config = dict(
    n_layer=11,
    d_model=448,
    n_head=7,
    n_kv_head=7,
    head_dim=64,
    d_mlp=2240,
    vocab_size=3709,
    activation='gelu',
    norm='layernorm',
    norm_place='pre',
    norm_eps=1e-06,
    positions='learned',
    qk_norm=False,
    attn_scale=0.125,
    bias='all',
    tie_embeddings=True,
    parallel_block=True,
    init='normal',
    init_std_qkv=0.012,
    init_std_o=0.0,
    init_std_up=0.012,
    init_std_down=0.0,
    optimizer='cautious_adamw',
    lr=0.000475,
    lr_mult_up=0.714,
    beta1=0.95,
    beta2=0.98,
    lr_head=0.00703,
    grad_clip=1.0,
    warmup_steps=424,
    schedule='wsd',
    decay_fraction=0.617,
    decay_shape='linear',
    final_lr_fraction=0.0,
    batch_tokens=65536,
    seq_len=512,
    doc_mask=True,
    train_tokens=411200000,
    steps=6275,
    dataset='wikipedia_en',
)
Each number is 128 + 32 x the weight over its row's rms, rounded and kept within 0 to 255. Layers, rows and columns count from 0. Numbers have three digits each. The size before them is the row's rms in percent of the matrix's.

# o: layer 2 attention output (transposed), 448x448, rms 0.0174, rows 261-288, columns 224-335
# v: layer 2 attention value, 448x448, rms 0.0188, rows 262-289, columns 224-335
o261 061:146072089192150163138134093118145153114129137126140165121078176113121115157154176144107177096042133121072135115117131087112157166130177062150152111170090079142149144109026117157140146130100133124090181084140122097141111172106096086185120136052126155096126062121140127185205134130116151143149161141143059152153131134127115112101139174147
v262 066:176089112135118141121167142097205157132153139136123189131138148114091208162198144122094085153200114170104120103095152142180059166128165140115111116080095109076131153197141090161138054092116191119104132188119130143110176180153117128195124103111133122146139183147140055170119154107138140145126153137113143180129141164119118096137124134126
o262 055:113134120138136110173200115137135113165138120127142142131130092093103111083155115127123180126151124127105153138102119172147084153221146155068146092144123228113110105078118088125115134131185144182147128174096087139030213091200171179156133105128128166138104146164135105057153140185126133087149152161125179166099109148135091086181109093170
v263 085:083135105116146092119186141151137149123127118126134127118131157091135152126173151094171162133069080097139153091194114132241097114134128141042146127151065143130170164119176085111109103178156195151122111070184107132115118187130100134078125143108082127109125096122138120126130088139103125105130046156103115207113129119149063155167151111102
o263 082:132127168175105144075061112112124135124062205100137115114137100141171104140136125057096109099240154113130127112112145110110135082131110182145122108095115133126133172145139153157142184115133148085180104186131111121191116160135095098092126142178102119140137117141156138101108126111122186134122125110156123112111148107096143135133116148146
v264 088:191105097232104144121157119141098145051097108160147178076127105128115120126107128098164131135139124083114153088073141084127088064103133119180132074117153110153106194114143149152062150111119116192141163084204112174103060133134138088055102131135140238192074087107122104111133184133123132159082225137118124141143142153095114084118168118123
o264 093:167100094131088110143166128116093185138198070115074165129152131129103136135173160128146132174122092109183103147146147132139122080127121146121128107153085156138098127157138130137140138130150124094162104103156121134117150144148125131255165129138129182116122098137081110081043156102059129115147132109158092214118118138100084098105138192244
v265 079:157153077139143106124091125162168130097110156135164104118129106115146096115040123156121125116158147142141149144123156055067183142127148155090137086090097077138123110114069132132185148062134132028156164092111169204172168091145154155095194124103036172128075105142141166079122122140164136163129179093147133146145123060153150117102108116101
o265 080:145088047189098065160154102177113182145108078139125142134103170057079151119084137199167097168070103140110100109109120109070126122134139122131104150140146139122093158128122119115094100131097141084104155131121122161084094095123161141107132083078104128136134120084156125171082112171117120153123114108162127180157127162127122116109132135091
v266 091:067141161110102099148105138167167104110139115091125116086111104104131154101151137158143108132157137115119119103149101111133126084095191053171115149160054124146149062130089100146135144099114102103145181043184144144142130141096151143149141119151076122143145152079131110189128052115126150161165144134158146167130096150138165097081106142116
o266 098:144127137141125130111082098167126107111133195061077131104080189140062121113121135113106117111151135118086189105123108137107152095174131070146156182077116116115186112134094107120126105115103111176145127158128158157151164109221153200129204109090093088120126113096126106142154118041128130157152131171119146132148117136123170085074157114084
v267 094:145099132164121105112128112090132119103162086069097115126123136137113142132121106102158141148077066140176082184139153138100093166025225155094156105139121135075144093211167108129125132113120105024133081190227096123126100220148084126185146147113087058096106133136138162062130090138143135084118089179110103138145135185165045125152131094162
o267 101:096153061154179179099181118092137105085106157158205163115115174149143104090119112125110196140110129156086142090109141083132096173155116132105129098109144106150121109108109147156133137124109127124061120079118156136187058131102145151130131115097136133115116152155080171104101125120132158091124085100096162121134137131128080161152105090111
v268 076:171096099130129045104173118161144136092077146147098193122103121105131201093164128137162094140171108155138166143092102122152084117108123111189114167112117116075083244148162173154143135150127117162118093089137096229113080182134131069078088133141087235106115133124091116128122132134132118141069157169124127105159170097124161159109114118150
o268 072:132143175182132152167155173148153110041115106157080107103145165133072113115084102106106134244119111160153137134113101161125158121113102144129069134174166177090090136120054128100165124105149102103097096112154096102163128143182123125202164148175070175067130138100119114126047125078056090164125125143129106190130125091129105137145125183122
v269 086:087125122132131201137071130096077121091147140098123156059125162129142148184162119114092169139079116049116122091184138150157063120130187107157140160207119210164181112040151137133124097170073125174129196132218126000101115153099105138151087139121211061104141126089176133165114141143123128132133073154132134145102107152156231122157078130130
o269 093:126145167069107122046092105122114143158185183078072125096122079157163136147175124106125163077130165118153132118119121149137145129156123117185168161054106130137119136142186116159137139121062137175145119213128168134125128157139092163087130104111115078139143120110100144104125136116142155081114096106133155056094123137130176130094139101149
v270 071:103099164083139122090085149116137132177133105111089139136152131150104172158140127131110089104135197134165078104105140155160153141222134134116115138115171125115164163170120107133180126170139148132092116142178097159107187163151094123161159116110111137117128179188150107123101132170114091147137128139101133115148090114137189075093070132088
o270 061:117169125129131152123059152120096123146185104173092128119202096122171118112116054115145124117151144154145153164142123212112129137118067116149114160070137131109099120136155111116112113104122112203203102170127159115104131176096110133075152112086135113151143163115137116073098133133151048091139107135125157108155158128159149144169105090096
v271 093:118140081170137192125102147138079134149137098101136129180126154131093015150057107127139124132121111109091135123181132121091129159147089141163137112134115142240125135114133130115093156198174144126130074187181157176113148054142077172160145114156120164152121161156146119104118163114130105136117144110108093104136139145157095106143096111123
o271 098:120058047097170131138126119108111144154152129141139186134115113112158094143157090148146171045217128127129099111148146120175084158146149132112117104097083114157149137180086129153091148147149141138197150137117165112077155129000105113113108122091198129154155121169135147110191129207170134131125141100114133109130104130122107088149139122156
v272 090:138146054043117197148159100129153107173113137155091151145121167110145123111132140104111114145112146131099167160088128113134155113192147129112135133150127164184086156087144121099085067144138129103113091165072127126099163080149101162172077126083220172097167154116000083169136168131140115128128199167103133137121153141129103128139094117110
o272 093:110156142164149125161105120103171109156116119137120128134129055115198111159118078127096142161130135160137140134058146138111129130151147155139147079201087196110054125157080116117108153114141117145119153137118070066027200157093100080126089174093172175131155136146127075118149118215157128094126166157105121114108112095081092100167100163167
v273 090:193139106063119128118091148142130134095130166153121141094141118174140103107171116130135126124071182109112167139137148110135181142102145153175120177163173175099086132102152138125128141147129090158126119130121143135162091192129118053064113114089119105053141146110146195086151111105139144120101122101147118140141118098122139114152071102115
o273 092:167174135122145127111162176128130102083110105126075107092131122129110115119101120180106149197049144118084110110143078161084158145106085128172115153156178199126089133096124129157146104112084138060151095126165136119188055178124089108127066115111071139132181143128128107141069121084110092160103137107143071124122092116137132177148108183159
v274 067:094116107156143161138085099176172104221160087124105141146125097109139110107153153173146087133158149138133085108062112187162149117153093018138128091123154075060148187141126098101129112173174136128131147143152125169115232120095120090116135119127089175153130144166158113197132129108187112140133163165111169164122097140136211078075138094092
o274 061:151163175172120132140107085164128166105084139113134119139098132102145088109120104094113092105171112077093185181115158132119151100141130120124150112089127123072138100176125087127118146135139091174174124192140071127105203128080119118122112148169124163158111101155171104124153141152131100152159186180159146148162150126115179068137079138109
v275 078:143123148180106137154136149150123102070112139139194136143121105121124150096107126162106138132062084188103111076153134087122123138038102108184142151160179109107083089133189115148078125190110142124108107102146167197128134155115064081044153097127083102149200110101176172100132064121123115121136106138133146080158194129100099167122130126097
o275 076:150085180178175142127108111114138100118165139120096119127082165120136120165170138167092148078118134166029084101154097118159122165165120118119175114121135144119192122130004120149166145140117118081149092093166187147157109105101085111197131111135078147140139134143117135146167125086099150151166120110145075103148110127153091121147167131157
v276 106:145133134182131145121226107132175163133121123133121108107139143110142130160145122109119196104149141067140132172107154075082185110189198128155110118129107116164106111118121162135159102140119074047124197077136112123094161096117160182195057105135155101139035105098075086122130154114139142081136101196098105101125127097125119195167069144179
o276 110:128110127143083113207135130102088200195126103167170165150169095172184161176122132063073104131132100109167179161094141116105162143137134137117152171101059083139023090094168147158144133119135103107173136117161089145074152101179158143116142163088161109079099141225125120102107139149150099068091106177114122191078157105153123105143136102140
v277 099:172126078139140062132114123145173182097097112192159178149109114109122133082130119136130103112116076150110120104134119071107147156109130128149163117144101134093070153128147128164100103130119135151128116106158149205114097136110082067077166141139039199119174112137117173096134098132124127146118174100132163086156174120114080115149125151120
o277 100:145132111182154139185178130129176096095138089143075137091100166100078108087113134166098157187105098159091115113108087149120113147163093154126078064186120214114122138150022119110134095115109111075105126077141118124158102112121091131193152123147077176112161140051108130174104140083059163157132138089137073174136129157125097111100135164163
v278 083:118158084163139182141074140084121121116121123129175157136128145120152102138105131131143132113123121104087116118137130059187136114147089119107130091115166155116129174031143172126090043138173144092113177109106138038113189135126106162083088148074169162096068075160138169152156157144135088124151177169129127088139145091136228148136193135094
o278 085:174159122122149065098102108100092195161116081078122165110138119100239094141130177113156087131067127131131112114103092134107113104133101157190164135143080174105069085161132137147159143134102121108113135195096113137109154137057059144094125159129107140136146093103157082147113162155149177072164148123183119167203148121101151123105129150119
v279 100:123081129117133195127098108133098122110109192175122116099133133071147112132194141101096152159107107096111131124101124111229086089104090134097123116157140108106113120073140112130141140118162106142152143137146151170128167114122064080064120145135125078063224075194152110109126080133146130111114126155101104142119143154176178152135170075101
o279 100:157116139138116109052076157093099161130101196081145091131128161133122111169151146097083118075134140133116086091132128096070164095086149123188187128083171149082151136190183129169129155133136059103147106163136167152177133140136060112099133164171063111139107132105131107086176123096131149152143125124166166120123163119146134129151107125105
v280 074:119123126105108154133096147107151101125137149140079133129125099123144116085187157202117110159206140120116145126111132126168189141133103143133104132090113027134135082123091104137178168115123110100155179160118153156164149155106158115115182132105073147126182094205124125129124116124166173173136145137163113109121154125134106118068135149146
o280 071:166094125166159089122155165135109201075117135085129082120144190119081138106106137172156109110024114131121116152126129126074138159146140050158166186135146134071143110136090109115089082112103065133166114163093145146068121082123128112160118151047105141165150098095186106112157080130131080122157170138139172174178122148169135107094138123097
v281 097:119114169142139137153139116100121135104175144121121173117129118201127157139149136120112095123110154148127146107067107157172039144137085151107136134139149120141132132082151116129138124107118114154154144158054070029123071175144187107125060139138217093129124123126115161145116149144105129117124073129131141158124159126152128130146223105103
o281 102:131154150068136141042095158102103139158121111111150117119144065152121127136141156081136097070191141083110144162126133172085086130139119162144097098139131149159161138132167121144150151152161143120071114160117079102141119182076097115159088168218167128115146099050140083119121149133132163109120143131124103106131169095126146160130105133128
v282 094:152111135164126119121091140141145137139147100162088094165133173170117126150038091102156141118105124125116116131099130174086109138125148048096123156127094074094105124254152127112151185164122150166146084116186110165112127139135131095169154137192078092107146158149142124112109078116103116129080128175137133151120166158134109130097143096120
o282 099:098123099138144168073070133116102118144124109173183166179106138156083070135135090112104169063241109087084143163177148165186110145141114132110038110048149131134151143179110144170116162120165107142075156119129155108148123134054117154127096102186138159118129170108117122109153135153143137136148146098124114125128128094098133114138110118071
v283 092:170103097243132079106080125125115169117130065127106184101135139132107075145069129103187092119174096117154147147104125129104126100114128122117112136101074128142145168107137089131119171132193102154136131123139120154150090140117148092118092140140069180132089141159169111122139137163117115130128107170175128176119123093166122111053169096137
o283 096:144102056155122161106116099134084192118098032086161208104129151129085059089095141110171138114180097111165123159096146149134112128144053139119103153058108187121122142197136125151104133124111101112075160179116087125207141131036133162153147149143116173084146091101095119137104132093118138110119105088151115167125115101069118087067125157153
v284 082:151118104095141136158076135153097157047130118180110120083129148179145077159120114058137153128067143122104142136117157081092162123158143158160159136221146153199074068099144184097143146127136131137129123110087132130114123108143106093073130142108145113150127093069111114141139143135117138111160140182085120089125161151117116227168186098150
o284 075:112094124179089163152167212105096187154070131206163095123117145153138137153122111112061128144105146154131116167111092139078177161083139124192106105059087168144108140147126140148120137091101096071106152092112166106143068173084080089181099171140129118120131125059180108158127161171127170112095092084126053186089193106145120141113123150162
v285 065:156124089105150132155142099086078112138100194144147108124128176092164162085149152114152125126109114072130090117100117129109131106134189148141142164173097155113109136058167105124155092119113142142131147090128101087071121214128151141129082139121071123143058103073064057122151100134077111145090136167125153110146104083138131132130132118139
o285 057:138175159168124094126105089089095145131123151108150115124119119162176155145131159101098115157159121111188117125057163067181112109094097158104167155069099094147142151180138175158150111145123088062157121058132144145166109162184155177143134133146129134137123158172120150131002117059093142131125084127126108097095146113050159147111143130155
v286 086:157130087131137153144132108173086131169109087094122147127134112098125138125166133152151099117167100193102137117179119114089087116030072179137135056137084083137179186197109072111064137084118188154161146201144121132132114074120122111166192137122116117146181148124140159164111167116118126139147121119106132118140136166119111088153192174128
o286 087:110100098096132168159208086164158045106138167093132160091096136089042120119146149119191213174129133098124126066122155119124116108141165129095082022139086092122200148115097110073118115131190162182138121154097163108125188118132130141155141087084118155145113085093107149148157105174106141145154157111106146143114106147103093116121153111206
v287 092:214120051086111099145122125095097088130122165084178111175143116105142077110186122190126093103133113185147133179207097097098090141092113191167129149120158121156114124123122134111140120132094165105124106172115124091136146111108095109114134135134170097132194151129182145123125130149101148160118164076146143112140106096114143135153115190119
o287 092:154139096110157089148217095127165031110169123089089112100131117098105151112116146202163159188083157168111087067165110098128126155145153132152106118214130139128127161075110127099116099136103150074112068094138117133106084120118129119132111080114098131157166152148102156160138082137077123131139111102109127118119102170153103156150140121115
v288 095:133141096146117081128085134160172111178136179128133102067117141097129055133129132163116161103127122092141118129222147140131139146123126142095123119144121106156175096105017124137159166083146145156104143149196150126126144085111152122137198133098087094104106143128126167098120136132133131105150032098133153138125145154133158129176134097120
o288 100:095121082106100133137143107161150120163048167122158115142146126087070111137098123170116146102123114093141174084117136103142155099127161085142047145075166107164169153128198101160116084134119186162119109129131152131144166091198186172084124113088106084151098146143067192167157109168147177123093143122101184102130132143106124123135138106111
v289 087:169159093116131091123126142132130167131087138128164121056151103169128133075099168145112116153148114088150111114091151147141167107110118121097155126092165115078105139095125122111134130045151130130148153105117153175131148154132132127097106099095062224067109110177113154166139123137179145138094168088165148146116174130109059076086136112115